{"head_dim": 32, "norm_eps": 1e-05, "rope_base": 10000.0, "extras": ["some layers without attention", "local attention windows", "gated attention", "value embeddings", "hashed n-gram embeddings", "a smear gate", "an embedding shortcut", "learned residual scales", "skips across layers", "capped logits"], "init_std_qkv": 0.0376, "init_std_o": 0.0, "optimizer": "adam_atan2", "beta2": 0.98, "lr_head": 0.00708, "schedule": "wsd", "decay_fraction": 1.0, "decay_shape": "pow", "batch_tokens": 32768, "doc_mask": true, "steps": 7422}
Each number is 128 + 32 x the weight over the matrix's rms, rounded and kept within 0 to 255. Layers, rows and columns count from 0. Numbers have three digits each.

# layer 15 MLP up, 960x160, rms 0.0896, rows 64-151, columns 0-159
088094120113119073073173138120113135107131153101120156120089137120063151125148105136130121081127142087192106096140117127157134112125127204081156079094114103101082091190092087086143134139130156106113133117130105152144143110129124087090102120117185190119159120130105111150141117079159073141138137097083103087185128140148079141147112120143113147152098121156114111128071153117095134129091099111142107144080091142117066148160058136071113116100068062188112069098210179136101115149151124
111160165101193148085121133121119119063138112121107123116115140202118150129102057055088143089141084082121118118113132128171157119132112133126126161152135167121109101145100122151181184101089128117124109108081162124170108155108061162165090076151195072091087167144078150125126115109178097093176138086075076102154110159119183122087121163084164130156164171134162151167083133122140108174082123085125114106096136093126107084055135115073159102111129097196201113112071179090130107132122121
136105101130109138129147189091119167121132094168131110146129136182111077192195189079114183149111138107152123172110128145166088150180146111118231118170109146135118088127191154121127104176138125156108074148153142084134110228142120178204151137129160161028116112130174077126121098102151091131151143124128143163155154154140136202104143179155146123121097117119129115162159135193102133147166129084184090121183125119170166182112092139105024177100180155137112120181125177125133137087105104
136115170150123198131188143112141209122150133168165085164159135179174087153150092122129085106086121154165116133140103159210093103179129109132140172183103166122117076117173155121182137122156122134164121116164098143187161163126160192134093106154199166106120121094110109140106142172131117127189128216183137120123089138145122201129135176139150188132122090218133121175146156149095137097156164135180096116161152103097132157129076121180109160163073188172112146128107107104175100096151103
083132105124204090098132115131126170149118073143098100132121122158212153131132128057119180109171142127143165088078129144122139119072063143179195086161164131163051069111121122096207157126036144041127054166084062139133182109093085072135089093131115082100154195124134134064093148136146113115131119150072098132207154173192098191109138082152131135119141089127122167129099157106143098153070114118104166116130154182144130120108075078151141138061102133217180116161078136166149124132146084
129103132127129085103166132164087169127120120141071088150117162147185129127158106166103116158138088113128124062147171103080093186104099104129149101194097093165103158110163180139140165092077130108121133140162069118175157152145160178125139149120138170129106128077109130100075101107136105138151180160142163127152100099121161188141146119132209168153132112160164133072123129118180064102146087114106133120187086090091152089112147081158147118147092148145141136112131122114222084151170087
057118159120084169145131142175129144125214150119076111152190212140112146165121160125118122111135124148105107156104109085172093104117124167113107112113096122227116131139123157127163129103115149149085087116091091092091174081150058101138177120135148179134153152091187126143125152113199137131187065137170120101126145136203099148123164144113134149180116147134151083153087153117073185115164120121168121125127145077112154126152133171117134155113105139156168102091100142100106108122108087
106102119095160140109142116128124119127174143095116152009170172085142159108162186131113211095061095172096107056083083097084144180054148165209113156100148154126161155161149104148128152122099131144138100093150178076167167138182069177176095126118164102167109122145133118075107153119157150096116122112128082174128169145097097197153094198150146160132113127148100052119134153100139125087101155038164100110103186129121117138145207152126078119123162222116128090097172178080164113058124150
115069139076098151095183112108145110070131124115127097146122139117158108134134125141093130094180076086217088053157120111170145123092071145129212104150128126123059099124147167138157146052063173101110111130152097147098126141143100192107083155141119113102148154149155092087140144117176163195101156168062062168174158115177160105119098143110127121196118129131132165090040130153115169160132128072116130103119095069123150115076074061130125117118128144130151139087079138127126150120119143
133189100126119138083152106184146137166098120130138147092099132108131164123127170114141146138166153201102123101100088129110173084135161185126143139089133139164102103129124110185110131177062091051136074127100100034172149113133101079168122110119197143058092097122061137088120128107142135117141089075147175122179100116158107157219153098102114158153194172139130077112124143103169208154143100158150073154119178126164091147084181140089159146076120144146131108149135102102141102171092145
143024087118097197063138124162052179098123116132179161089093156074172156139136103142106158114095099100096175118095099084137147129132178112141131135141126110129134103130155134122131156087069157115075133088110132093094109139128117115125116060147141147193090142120118099107145154108168119150181122072142098101079146126137136112121155130082112089073125191076115080130112175139164107120138171148173137084148205146116132118087182133116123160151155029131213079209099158165158132127139128
117138101149198095123181118110118122143177159187094131069122196100148175124203138130160130148086179135118134144131091137185119153068099155113112103110105103094139115118114112104153125121180097165117160151130107155133179203119133161125128130078146124106125142167086080126087136113097095145162140139088146128160147119137114156136103154151124173081122105112098154117133147102103105141093129159105123087189160127143085087111155098136118104139154081170147056154129137097150136167131105
136162144180146210136159205135143129099153173199140117102130122143180094124164104133121082135092069128131143143088162126129119104144101117094167131146143164103100140108123134171123111129126104114111138069136105122137129177108104170112094112091115164083122116095082097105146144178163133140136140178149109083123139143164098183128146158192158085111124122112137140150111131100138136171085165113203136113140078081120107124126106098163087138110139164144104135093106156093170095091106132
060046097126112129124168193113132155148157125102119079146083150116162091158113148164091155061103138104123181105135099099188086107096124165165194132170051101141062082107148146153120142123137112142140089135121110153161103151122087133203112108147110158089115135136127131129146097107178099125174173110089136081120077150126095178146134144145102171159066124133157076152113120149150151093105123122158106153130111095120149158138145127084159188103118116174102091108174127114165121118102101
121100167098140119111152153092128114122158084093084168119137091105131122087169162110091139074081096102113105097141139127175091086152173076112126106176147193117164160147189167135096162097142167131034131134086126178142095165166155123148117100114098089162102128091072104119099083111142156158149073119097085099117122193124137211175218122141145128155116139160117101167092153126154136170096127161182146152158155081169128139081163117057146165107166080184143137137177153156128095096119157
095162055169120183118168098103096139078199101103128074118142111103140088100083116149106104021164162132135135083138122160174138127082186176097134109154131126137168148119163126117151088125100133139099166102119123156158126113162126128109103116119196154065119118119196082162145141162128126132152121160112126110084081136135101123109142186156158115166096231144113147120137135154178126101160163156110088099123113114147142135083144076052140120124106097170134107178096179113147125070125131
137153105095110154122136148162135205136136163132115112120085132151120113150105147089139130097153138163110143110145144156123212108096111130140132110110152153101165115133116155168135094121095100130073125124115090132161134171026151143122132090140168166174166106099118152161157109134162160105148086179129089103152109119134136113134134159162126123102185155168090128134109133176099115118121124125111093094125141131123133124158161157072124088138156154150161150135089122161089079079116135
146143130094118165090149134191109135088121069102078097123120128086133141162087119081123177121094134129127191093143113048120096184108174178095126139149041187107129170100170136115128143135092148107176150077104136158109092104114162105108109058131196159074141160125093056068125089138131118194128161155139099117130139153148072125162167137127161113124102119120151144134120112153079089120157154135138081096113142038185098153109152170081098151185078136064098084158149130139120135110139101
133095139120135097139174122107118154133179110205118119136150117141091184102105162123084155139082220128056094162122078174187100152076082104098203099075105170121130173171175104122154153122086176109110069137134167110150113138113138069116093131051110163147148075124070126150101072099124089119127075125067149116139151110159031160101113188075141154123209144142125128107134169112130100161054086090143142138122074143085121149101134186140121125123101080147090141157176186158132121105095076
070163135089098142093163109159073164106172141128137124162113119133140113098137189078147147109082137154120162134128129094094160098096127112110101100137091146141133168110157128130090122093123148096068106116130097104129202109108099112103109133181154113090065111153130132139134075086147171081121106089098108137138104156145184159116135148123117128146119129111135172087077140145164122113098172137130075108146095116080107132121144156066138080128122097137117152120098123121149149065139135
097167083113066148106121121170126122062086082131166116041100129102114075131139154073129087103120103128129113124152140080127216161097111122134178106142147127109065172139101159189181109100101046048118149072123139140147169223105121153100096128119079129144092142091125137185062134130166070182118076122144098171111105148144076135121140120114107094179172094154074189149138131114095150182139185092128104089159201131175137199068110123146160160187219133132160103088127191111072120140107132
142176146124107172115139159125076127141123165162075176151168214130209150105119164137087171079078202232127162077118043093164144157113141100159176170114117114186101099088120128142142146166121103094103095075080178064154122111100113101190126162121101085156141141120125070144147124101156161133179054112121065162105123149217143143173136150109180124184156120150116117082107152131119107091135140064156118093141138089100116144097160149062092095134170102140173096096178188104169100046149134
123079172114157106128167085182095148163182107133140155138160163101171137065204063061075140095082118097139079125146086073148143175128097125143127158151095189159123076138125158062139134184157126092112094174149113184210097219108092107110137106106128169093113138104168194112048098102126160076124089071079068128144067117175123108156140178122099150165151124112091123096117154168077112145143224146187126117146134138138135131135100048146120193128208170104137176127101132111135153113070119
021098126098147086138111145138120122155134118127079122090135210138124081095132167120103153123147190160115147054102177146109112161109095137135120080130075123158045152153184102086114095129134106050133156105101096155084177128166152145116100099146171139123039175131161165144078133085110131145144153157166131077111065130187136110154180143120120104168142163115139131158056167106128152130137131118149141115122132047138153118133121057166079156123170099162155151121163142099173015080143079
072078122137107056160126162143104219126128139192152113136074122124168172149194096150115098131188108149109214080094088138146155138119089111091087050149098088102104115121168116113131108133076136142098133072111114076111061119122125103162114199139109150045105102128084128109090167151065063097114123134094167073075128158164103098164158121090113161143150166119125102130156157162091147120093165122128103078138113101132136138131155153054059169113079153155094135109130163108100116127071104
103061106101079128089209147156118126117151129132111071145081108115166137152178129135121121096069097151179119098129131110166129127079111189211095147128132142188152161087200152081120200123118131127161138137101121114139151123144123127088135090119173149120145122068175132126116146159150148134193057099150116106106162116096093113111110155158117147113107114147119108138097138143202158100149155091124135124096112132150119116124144101087166138182113113143212140116093119186116107107116129
167156200119131121103128182150128098108157113178134105095132166085134124135110127117065102118153104142136126147139163135135148171095141095096127073132137139108076104095128117120141102144149074182124156096091133129151116205099147129138092179096135172127070152100097089093188125143142102156147161208169125098104131146126164137127165130170096113137211113112117128162125114164169120090080183157118130119149079121134146126168239067139123160110169159136113096143115132095120093111119097
058126166127080182115164109172153157101128148132113134128179190164174159131120179130130191096112066132106149118132143161093105169096153102155146156128141128132102146147171115104109098104163151105116095129107111128127111135148052229079113122089133160089146179149085105111121111107110194080169144118119107103099145160095092154140151187174111110156146139145125093147137156144114132154124132130130148112125178113137102121102203131143048216144115055083103046178180165104171133075108113
068111084129162128111127143138114136127126120172151131122134169072092153110097177141100128104071130171180125107066177136124108178142153136125157109117106117125167131128122103131112135142151092125143086058050108085103109061097118071204115106053116185163114164123152134134146123135114055135067140077138173086083106144139124081169130138147154214203116105173113119190149161143147173157137169100165087133125145104115075149120149109117121110134155182122113097128162137099184131094106101
068129142137110129136165169141145106066097127119167068120083174119176157119138124159149096134133125127181150090063168127128133118119082148110130122177119139114100143137139165144108181106131089150115116162131108098131099164121090163160101163094109150147095088168144124088117105124159121115100158155188122152079123128117167137153164163173160162197092127154130073142111120092163202136115114083123147119128150141099157160066128170090097118184131212125084179126155153137152137118103126
143140111120154142094102116088096215140131146129097128118123113112152118126135115139085083111148144137094059135141108155150108120146099169201111128178105103150103083164144188084118174148135093120064138209101143122129099114050098102094117106093181099118158139190136131126109099111161073147155122114075129102161140141118144140104144187151129190118187113157158067124129140129088176119118127142183135064121131073102106143119107098128171173099129155142141129144122107131118063127149056
109094143139205086142170115151091116133141153177167144083149149117141109158140148138096117117126190113171091133104118107172159137105094132150129092127073123140149121152142107135127166109110123092107132100130078149103121146133064103108101110044133117165124189122148101094115122061134088154163146125074125098171127124129094163095101131154164158166144123119027117173120150104108186111101119098107156129113138116062060164119081110127106130099111069172129095091156164115135138134120132
143101133109121151096163142116140176087153084093096168176106218122093131170171131116121143132106126197180141186078094117078145242082117103152186079135113082119162130115114158061126131118137137127127080120147056116116144132113123090132165147134235176027086104122079118126142132138197114165106143138170138080093148155180138170130164135169143164101106131146107168155110128138117138119108146095192168136127117150102094126196141167066100172126109185191134130185204133116174097106079119
159112128140144131123152116166118150080121048197173142130149126142151160122116127125013119104167124081118146095083137134078113119094131100090116121137124127190153127106141190107131138137072111133111144134111096133101101125102151145112121121165127146158121094064161090113133072190125088163126123193156132137137142101179139118118142172146189128101144114116142104152123141197126114171150194102134149114080132129142059160116112120148127117137135122113139112181099141066157108123123115
141146139158176179082110191178132126166099083140153116141115127089189194146124128110099130143080140140141151116101097082168064156111134130105160154101115153139088147142107151075146109143133136142110161195144142118132108179116143109165144133118126115119150146089135112116083118096138108181172113117065149120087144120133104154146084148121133122106178111135110102107163164106144123104148121121135107116133189140126076108116175106068145217095157076116173112211201172185136147090170172
116154134178086158091194162113171121115171089084119137158097137067160167096102124115083098105145121177157092095120156151182162162164114134147160174163111123165151161133172116126116095063135100149119107153151101136092100124120164214171115186096155157133100200110168096147115089122128091176072188139137138111152138174094111115082107131150186122129113106112128097091138131119112118113093131114163091102150101113083150130113164115094163127181116127144122140160190089126162119153146153
174137114131071162132133089159042127132190113082126157111100111059175194136117147097113105086085188235157123142135074131165149128112096151198131139177128208174115093177182123129199138125126134107065105116143144126136090138138143146116108110127134128072144096095170118140070135109130097152091125168097165092109122166178099106174115165167163118147145085074053198112138132122109133175110143123202129128118162158176173186096139143012180120130127112158167105126087169111138128099104178
127153134138120196149064122126071171119176118169147113085144156097087120124167149129097146124159115213151107120118146062209095143119152118144135133217098157190124195164125173150198133107144143134139152156099055148142082154134107190141149108086159161144092192112112012152109132161163149124128095162153162051036106115113128075166113180136121156131152094148084152219176177127103098105165127114127153127208200150110091103073141172141141149180141130130043176130131121193143124106161136
111148113130182146095146201172099109146141109126128071096097139157104122156138163115044137060137105126139130157133101105130141117092160123147132084171123175151185136118158181173172116160121130178095159120108130116152089123129150131138137113118123157113113112098102163112136088178206105136112141171134154138155147158150142164128139159124122183160110128186130159146130111159121192156141112114095118154100142140137101150127146130112111133158125102112157087143143125097115110107100128
122150105162114124100224112080126147101078144158107075128127142154167139105188132164150157110121128106085098153095137124131155138124153186134143158139108157097099119096121143070179162115140103115111123144099086091169108190098137100205069105142098141108072110133145142160109162096190185144061093128151111132108036133125128192140141160127124154104109146184140145169095118124157195126086096143194163122130091097138093181096138157084128116126120181180104114102155098110108122165117173
103174123154094097148134107169135127090103120187149068099124188107133168096156154131109137146171140133151133147116102093142120183140149126141149108121095153151121167147170132129112107111117169146089132110172104121076136157125134117107123136156202215112108114153089147061069134134210113137133092037168140134157060115168129170136148118078116096141146142163188125174074124085128141096033181138172078112148133095102115143122114172153023154179124148148107150137117123088148135144118087
108122169130105085125135097123110158134162136132163147126129184090070112125135134141122130100113092127156150169155099115185128089125164178104150135122098091156124105179089089150130076130140144103176061115086074165136159080112115141119143120142098166130163155119138108203123106152171093155127116103125082122147110091171077167135148121123133121125126105113101153104110118125112121153093076142128112106132161103104066181144114182086120136183140153103173119115155151177174112113132127
123098110152155156120121114106156116111169151100154094142122119135127117144150143105149121155134159096192124137118137037156092113101127204107128116132136130173158100131100097103125129092075195108119128119128122105151085171152084149119069074125238080112076113163139067119122111161169083122167134104087174142170115130153140149177122164127162204149102061144124138162113147223198158081062143104072154161103112061129135128159070122130080156164124152162162173139163155102142024126148099
127088130127070110153143115185108138071105174150104073103082135087149114148138135148157125137172117117152139150099122127105132135093149095165108066122113153131126143159206093135162121116118127145116154122143106132119122203103105169119146215101146145112130138131112096171151108063152111162106154116118123144127102128119167181088129164140112135167137135198063107146146115194166174175153120181121125103168099135166142163150105124064113137189177170116203117174173164072168097092092111
115117130112181169093128147078117126137108134195042070111148176145107130134192122191092110087069147124141106132148105060185161146192126096099183117169100186117111122128147233176139144094115113132145087135104137079133132142132110085091098064122171143097134102115100069105118126114101132086136170101136139101118120141216065156167134148087124103154161095173148168220100148132165135209084136024255140130130181099181116098145137129166106142131102128144141143146096082170151083164103097
132126157114156161139175095110130123087146099118167150162094106111134123076131153114119150112126100163151129086090110103180142100112078146133204119140104092139109152024066125095115164110106122123103110110073098083138117112136120082108069093074115128156096151140147137125126128108163074099138148129099099111134096126147155105160123121147169194170086151176121108142083131112111100126077139047141162131114113140107132164080142134086086158120106102141128162106180156134139151131131139
135113099131105201095166166178142114106111099140108128104173186099133116110172120173081087150163125202172145147077135127114127105125142153139179182193097204147126140112116148146139120124145063136084099139107144056088091130115154145060101124106167187152118109137104143067092134074146119193198180123078154089099079156171076114117236097177123138145088158144126073123109140123155143154139154128157084109095182110109143145077163127165105121162121126148102091116111090109149113059139064
137124074103165153119131095193107120101085088152067116127114136141174106181138159093137074083187180116119061123135076095120136138136184171069221097124100169148138148084158153112168176080125115082083085121153120077111092127100085083095068149166189171086146081126148112157084154078182126133115126121176120126164099115129085117106115098122109131170173111165139080110122143080097143195140139055184109103123170108115098118106100097147147152167082091166122139078140092153122132089108065
117116153122157161054120085096073148100154113185152181101092105157103140070119164066105206080105138092168128091160142054084172101084112150099115113156139110122130103159123103123102165105135105120108070076099075115132121112135105154066101116079125078170077093141148179078091139104157170140132098111141118161146136136114135114141177186145120093155141126130146109125095157137129155153136178134182104128207148118136069129106158149090147141180076132132111135139079163081108147122095169
143111097125128145102167167136095153151111070161132072187157181099185160151102120169112148069151153103141050100130156135125215138090087141155150099104124185187115096082102125112104158162115145088092096148107132147184097140156132154118086078078143165111190131117170097084074152180128063165174133125141121139178113132200096103226147140178083120138124146119156112171067144125104193128089143094147069177106133105115170173044168054124108160116155125211107149163137147194135124128144137
138095155130144159047175136110062106151153092186119106116135213084128089153143153155094140101082186137111121107177106114204171096148153109114183136114092108146135117070107177202185183087150103145111103091107128082112129125160148090133178101137119160059153112098119151142065175131146137116160110123140042101127096126138112077167126123128159125173096179160054165165084121101098090153086145127134131130120207116124147119128216098114163137210103075171173064210084082158135101079140058
145145171121191121109204112145117132192114189214172188125087134124141112131115157118112073104089140112158143128069164140085106164100124208141121081146136142144124131149179156161134167105139123148114085095134144074147148166141136124060118169083126163116141201109136070104077151162118133153131159139123136101160089169186094152141136118203156123126073162122106110125088125134120223142138177144113071112135087114112076180100119128162138127094187085152131109095145157136116102150090096
075153173058087133072138113123117148108109093141166151165105116085123118078116149125141094123164123113125093138111152128099121140135126106162172137180055119140133145119184165118097110146141068104129142129090174114065144127053122156141098139076100097188133150127132078115116146166173126095109127143069164043108170102174121075148158114127198092171122119165131143109120169128161118106071159088142125116195152119080149134107118095151166127160126143151128109101141115111104151118142129
112167076130086188132120061119103102134141087100151124132155095158174179150134151109167178099074145128158133116117142131122099122150093112223114089154123144077150092141114166121128144121148152112132082113115094186144107146111111166086113099020111085130136144105129087062130128148076156132157116137089095144164118123144092137083161094153119154127145140139047083100108151152179131179091094113126054102159140100153131142123093110127132092117103135233131105135155099133096111153152150
105107150142196123114149127160114142110132093138103153037068163117130154155158211118128125134128117110182146094131114110107115173083135169127119136116127125228131101104151137040172108160120124104139131121128109102119115106104063162140151089114142169141093138091151103155164122137132050139122158126140161122097123121095160159160117164123148065087166139136162060136123148089127203130154116149164139096116110080143106120050148169102115175142150131144120166176090115139099137129185063
124094080150147150128116182143107145092155072112105146101142125146126121098149152119049121144117140162111079076141167085161177155089076101101095130173102103197123119063132162053151117073131163034165119087118161120141098082125135145134064122117182103110151115158114153136109131146202033149176163087096170108162100087116068117168145117224130105077136154135166161130094168083167162108132107120146083118148085089159129110119118160098163174153101053133139113137123196147176130182091128
140138140155152172120156113150136218160137105167157078161132135101173118165092105121097137071170090129054161139108134117181102116167111191151165090126132099198124135101127138131102209117053162166120153155124105098107152183120121139101108100112150125127099090174160150096150113150160108157128118110100150121117110168152119150121138178094084150149130131191154075134131115114076130083090103166133169053110091100126137150133111087108074156140136140157151120139163092152127103136179108
097114145174073150061108182197078124174163126115148156118081142106188154132093111119110150165077134114140194059036138145131131146126115113120174113113085135164159201114139092102103147150107073101091097154131078144127105125085144182132103082163136105119135109158180130135132118158109015153163076159109132148078072199113123123168153152110183169163122174139121079147098145181123150107134107067131115133101091127117132145095115123056168132111152141155140088168141174125140146141096154
092138094107122123135158144082120194155144088122093157130181176141150166116191186140134173107135111144146071142103111085113156105086138103143107111122120091155095119117116156128121160143160126130125153173170090161200161154107111107103131112082147103163160110137074095086143119150104125169164126103119037124210102134122066085144104152122118124127111118135118105115108147167091109110103099149100133050139155153100110098180171139100098093181113125162169151126153103088090085103102085
091090073162153143040150131189138156118114149121082043123125136116107100172161105180149102065106108146080087099145149159132153120124127134116125104141070191129102087106145129098081153109109116101141115150125157146090191118137108201116101092128111153106187145097152030087096149188136149118193154149108114104109136119159123096158123111144118097119209136128151128092163147121157160107145090130153116103150170111135112145136104049098079131165135164140109119105201153157129075136119069
143165078137134144067184086135136115149146114171178133115017163054190146143138139118153149097103134176182163087126141124146126102110130132183189129154128118145149174110155135129184161145120105142125124120108101152100125090099159116153128104111171099118205072135120086114146100105120056189117143121117135085146072151180157123136109156113141186133151146171093116124107155179137123188140123138091114151083140071104108179098106085089147103120136143162146098212143172086112073156125168
133156114122114154097200154140141165087195045149090116102203105053092085134153069074127095139139190203113125059147103131116110130112132128125111088144141181137086075138115159097194069137133109121108117124179112138128181177138098144127111101120167177058127144091089140103133072093157177183149108105140128110126041110207086143217164160163087178128146108185106113189076142112069141169157174129102159140145147135173176134165172118158182186144116160143170075107193103091122054184106152
109125118117188106131161138171178128148161085142108116118169121105109119122133112061086200110144103122101113147156064110114077146117144110112100155128093178101150129133095110173136114106104121134108105085140139054127134152134113148091100167147174119063115103126124143145044079139090143128110136111136127175072077111132139114131204200142140114097151118112147149061098191077161130154160133146101172084101168142146162147137078113158102147150102106103149141127197148086134116144083109
106186197158121095102185202115118176086148142110048098166202166119120102154190101106112118112121170168165105100090068133132169131104165125122150165156131098199140105126121099098141081085119214109163098154106106131134098158119126108158168058106158174154106143159146061116118075100134111140117129130065158136137096148123077172142133064116112119198107161160165133175062121133109130089175125152128144118113149091147129141120110125175083130167110099165171146148121145087144092177131118
144142140143173111050169118114165143155134125122168100145138144107196109120095157126134119108136063127090154129154133113122145132145103136125133157127105105131208161045121147131165122160119155151121098125052116082118136156081129131178125163060120117096111114124119136128101036159125127110133127161119133100151158176154138123167116188165124136140118148187131147135100113178148117092112139108120066120130082084118129135122142111091145130103132146133093192154116132136118066119140152
049133137119119165126112099103130161136147139081156094132073213106139100150111097139111173146159128143097068152082135113133106175140108140134140144163094099155154148098191118083141118140200155118130151137083122147064145140136145142077106135082134114131135095206108142094158154138114156154191087098125130101139122138128123097084097136139143145137124160149144129087084164154087101153121177083142164078174127059160150137092148145144141177149090137105167165098133168139170067133159110
105061155088083115135147094161106154130170162100110136077061104184218198101162150126131151085167178097092179163130162140109172132119118140131161078080124158149131088153143088103098123097083096099095115119079099151115103163090136110133147116100102046170123121068104152131104113077132132149149152142095070147081121088134177170146205107109196170094124149183122160126110137160131157144157148091138089084120155134090085144131133050150183163129113132129134085095131179152098140134142147
095182108132116095096132154162116127102127096102106121083138126185102067123143094074077115117076159164114132099156130061129056157057152131186110118188131170157073114130211174096174130136138122144133149112165133125143115174168116129147161166089112125113126154129142104122062138128135142184128119160166139121104122171124108129153153140171185107112170157130131119163163108130181101134102118123095116128152149147151135174104154128152114117114157120112126077148116210151136146094063112
048155156117119131101126122111121184146173089184205090131146129051160128085138178013123132108150093141168151144199080105111123189084130090134176096128073132110131135104137132171151129120095132117166168149100109128111191145104144151105125117061085104099172122062036159055106161149168145108128119142111129058092145174209128125175186158171132162132129098138093135135089132110110169145101134148103089132165101164150180123148167139114153173155112130080166157135160158102127105137091103
129159127123143174153140130174120159103137114138098160153152148132152153127103136072077105138086219151146156058101102130161141153078088135114149128221151132113108110107111113121110149135098167166117121149149090145152110107123127167159118128134142168113122099152122120110084159111117107103148119144135061164165174133120154134132116166156108153099119125165095164085128144104140211085146138171126101116145090132098099123148176103118120112075133124145159157177142132131088075088129149
091149126123147166125128101060102091047124075154056109167139166145169143184187100106160184086116132092166110105151116118112152167117060125168129143134137114154143092133100159146089157147144098156101131164098139144164157209177082172080128110113130122158123077143094132172130123149136186148178127112086108073115159093170120159096080142136085120200131127113150094168102172124175165103095172107162107103107127099069078157086178075114123130109233126072130111145107134130138105179139152
065188146102093071107171141131138174066169138165143109114096133122176165136160134144096088128064129192116137133116134122133117141140163143153096197150156147134129127127120138100094116112133112155103128089112149188115091093103118140182102149069163098133078120122122122047126040139144138170167103088126160089136106185160087135095114112140141125190118109152099051156120151147073132133060081102100073107199086140119086133095132064135100126130118108142137135126162156160117119088080117
135101111117165110114139074082099151087142121149103149086143121148121135135191142136113138104123142148089093126059121173174099125107074150094194098084094148102081130119113084127119171131114139124135069096111132142149091149046073086115127143119173150131104076132110097102157097040103104081162125124138076113167162099182100191109130122080093135125159168137163166100089140104123149174142106060174169126119089132105087173157117143092055085149083089155077093124116168126111080108154123
133093110098093138097174152151150120139105126150145161171100171099097140102140105127059105135080136127138077121068057075137113139077129158130089163056114147142108170121129109161113174100158092133060090078134112135125177162089099127127128099101073143048192139058133096122029129108144136128174094188049116123092151154153080155145112124159108124171110127164153147192126147123092119134126138120117088125111137129182096133157141101154142144166102090118171056103130103107085147161123121
130102145139170157098167171142140122087159110154154108142126158097107131101144116105104142157052084158166072114097117099160191126100094142172164158115165121058059073124113153125163109158118106177057142162067144105148134178140033157107110088113166141128191154144141151104139114090239108170131161113146077105162148193150128131066111231157114152142145084180085067181141167141130114106087133056151153101111132109131120115061186078107128166132152131116118123101145131155089147043091149
107136111113133158135108185119067112165171106124144136117105102135131122109120124099104112153058110200168094133046100077159171175143090244101181168126119136125081114120151119181150165100095091115148154145058093124135126163132096176138193146084133121127197110081170095106057063172197137120087143136103084130101119127134163188101149185169140147097134163132078191165163162121138171084076145079134093108133077132114165138096134080076091101093158135139075178147158117153108138069147142
079160088111176122004180105099109110128129145129101110163119182066157146115117117139114145107092092194111152139115152145127147109144170138152115125108089095136118036149167132125104137127152149146080106102094146173135120090123093119118158117136181137116132118071132097122153138133157136138107128132096136129078107144080091126124164161218152092172098158139040089149110196129123105145137188111120076130130113144120066163074137161092034113239168132145122093129190164112135148107097101
157156111166184088098082137172153127160123090119070087075106097107150111062165158147126120154153130072123083093064135147147134129124102213125134183114116111160100132140106157114163102113068096094164076085119141121181070085115089093126146091141164105133069118169132145173073144070078056141104183105113106122121120154130157108141147143098165156152120149153148091181083144160158148125139155118109083106145068072194092143113159155070128132149077158181138118157086148065210098138112154
156150142145173158104124165178107162107161068118114073145079179121146093129168119120120199114167123153138168089152156129123128124092146151176131103136143143119116148135166146143111127183108116157096127150098093108107140131135158146111151082166119107090110094112098089106161103169123111137116111140133130111159117170154151126141141184102146112139109133161100138092128116140104146116136113165145098124092122111091130170099116085114136119151134139165116085161140144138114085131177159
068154103086144075104183111136121110144122119172114037151156130140120144081115171142166146080163110165169139128103154153141139157141103085108126147118104102120116060107163171125098114118102129109124100128113083120190099101109141066118148134093138109132149174126049147129163119165146154135118151153122124126096148107105154189187101127135105127207112175174047036139136183147092096213128179105131112113133110134183168174136202127127076123137097143163079138161124136116098155131127164
098143125037114176075096117171070122092123120125176104147141153085146109122076184097143135095153168127184115092126176144191179155134129097164177044151157157088140110089149182095076158126125145123146087106095084171130097142177088131113094171120101080148110182150125115152154090118130136093117154159111100123115159110127130166112134138151133119126165125110144143134136168105096153152120121117109130109125078105108159158126147101119104117161080131125158121099100091127111165074102130
135070110136085112119128152118127145087168121108119146068087141113185136184127139000136147164123136160156128092144139157122126145120139157076120101144159148159107122068178148129111190103109111144072121134147102111083100157126106117168126173168125145163066150136084144085180141073136135152084113112110151128093128128138117126138125170154111124110182132147167110137105147146178123146118166118127097108185155089095205090117169121112131094188171127130161125151107112107102152180145137
083082078121171131105207070148100120103149112164176110163168128116157152162112164092056220112137103123125071062077099095208084121140070147142087135108161106100079129118131139139166128061078155123129143069152079121113153164088141177080064087155150057153172081093093124128142053165187061172106183129094160105207127113156145151139128151126111144136140107137140074081123148113105130093123126083093117126155110113117155113037115100148139201145189175153152142114171145150132130136145139
090153098108136133098128138157108133148123148138068093122097143130217179083156149115134124141117120160091115109081141152142075092074073124111094074143105160171116160118097206140116128135105157133110115049123142132163138222101144157161076146078140091140069120095111116118128151098070176102146098136116125120097108144110169175165117143139122147096109083089137133099132139155087117140132129152111151127178166150092158117165145108135099155165117098206140138134100136156140129152203100
137170154049145107160187103125119140096150110126071100112125158145128124128089112102132091117194100150129098134212130183082161160072083132224127126084112156097125073128149119134146140104114098099134112159078179071137110120079138129124126139085122176140120131076118142163135063059182123140176097184111128096094168151136144080111126137155157137142149086126144139083131164163100144150145121124153077143118114133152137191156145164157134126163120077148132126080107118178098112135088098
113137124107101105127140151181129112138124089185091155157165135131117108121149255109097121127107150155129137121145082104149145154156170117141141055086091127117091158140138128146164170158176127137154068104146138124130118108078142133100084080140147093115100095116168099141129136132105130137088137153135136131152118140168121093138120145147097114116132187130102095118144166095111111170164147117115134127135155158113131139162154156124104088124179143095170144139108147107121140092094131
099178113162096155110154166102111129145177061116136118166100144146195153157121069169097134094062079154152107145099171102122130097068093154139126120123141089115134124117161094112108149160133153118118130112096100101148122190161118127157110146075148153142079135131124112123126111203128194148181147148096062143093123114105118106124129178133132142129160122133043023163107137138139153130134124147164100095167056139140110121159125101160077199143108173151087130160180103147119097064130103
127106151113134148146158186159106145106088169153105136126153126149142115123176165119170093130115187141176059138061086103172105122084111107093130117153129132097129173059140100096130092115141165101124099079105158131082160123088135143099095068139128111118131153107131127085166132151118053111101131131096137177147131162149124107125149175119154191084190139139131137156067145106153104203137116104142149128107131115137109142168171079153115103148112106179115138102172125098126104152118065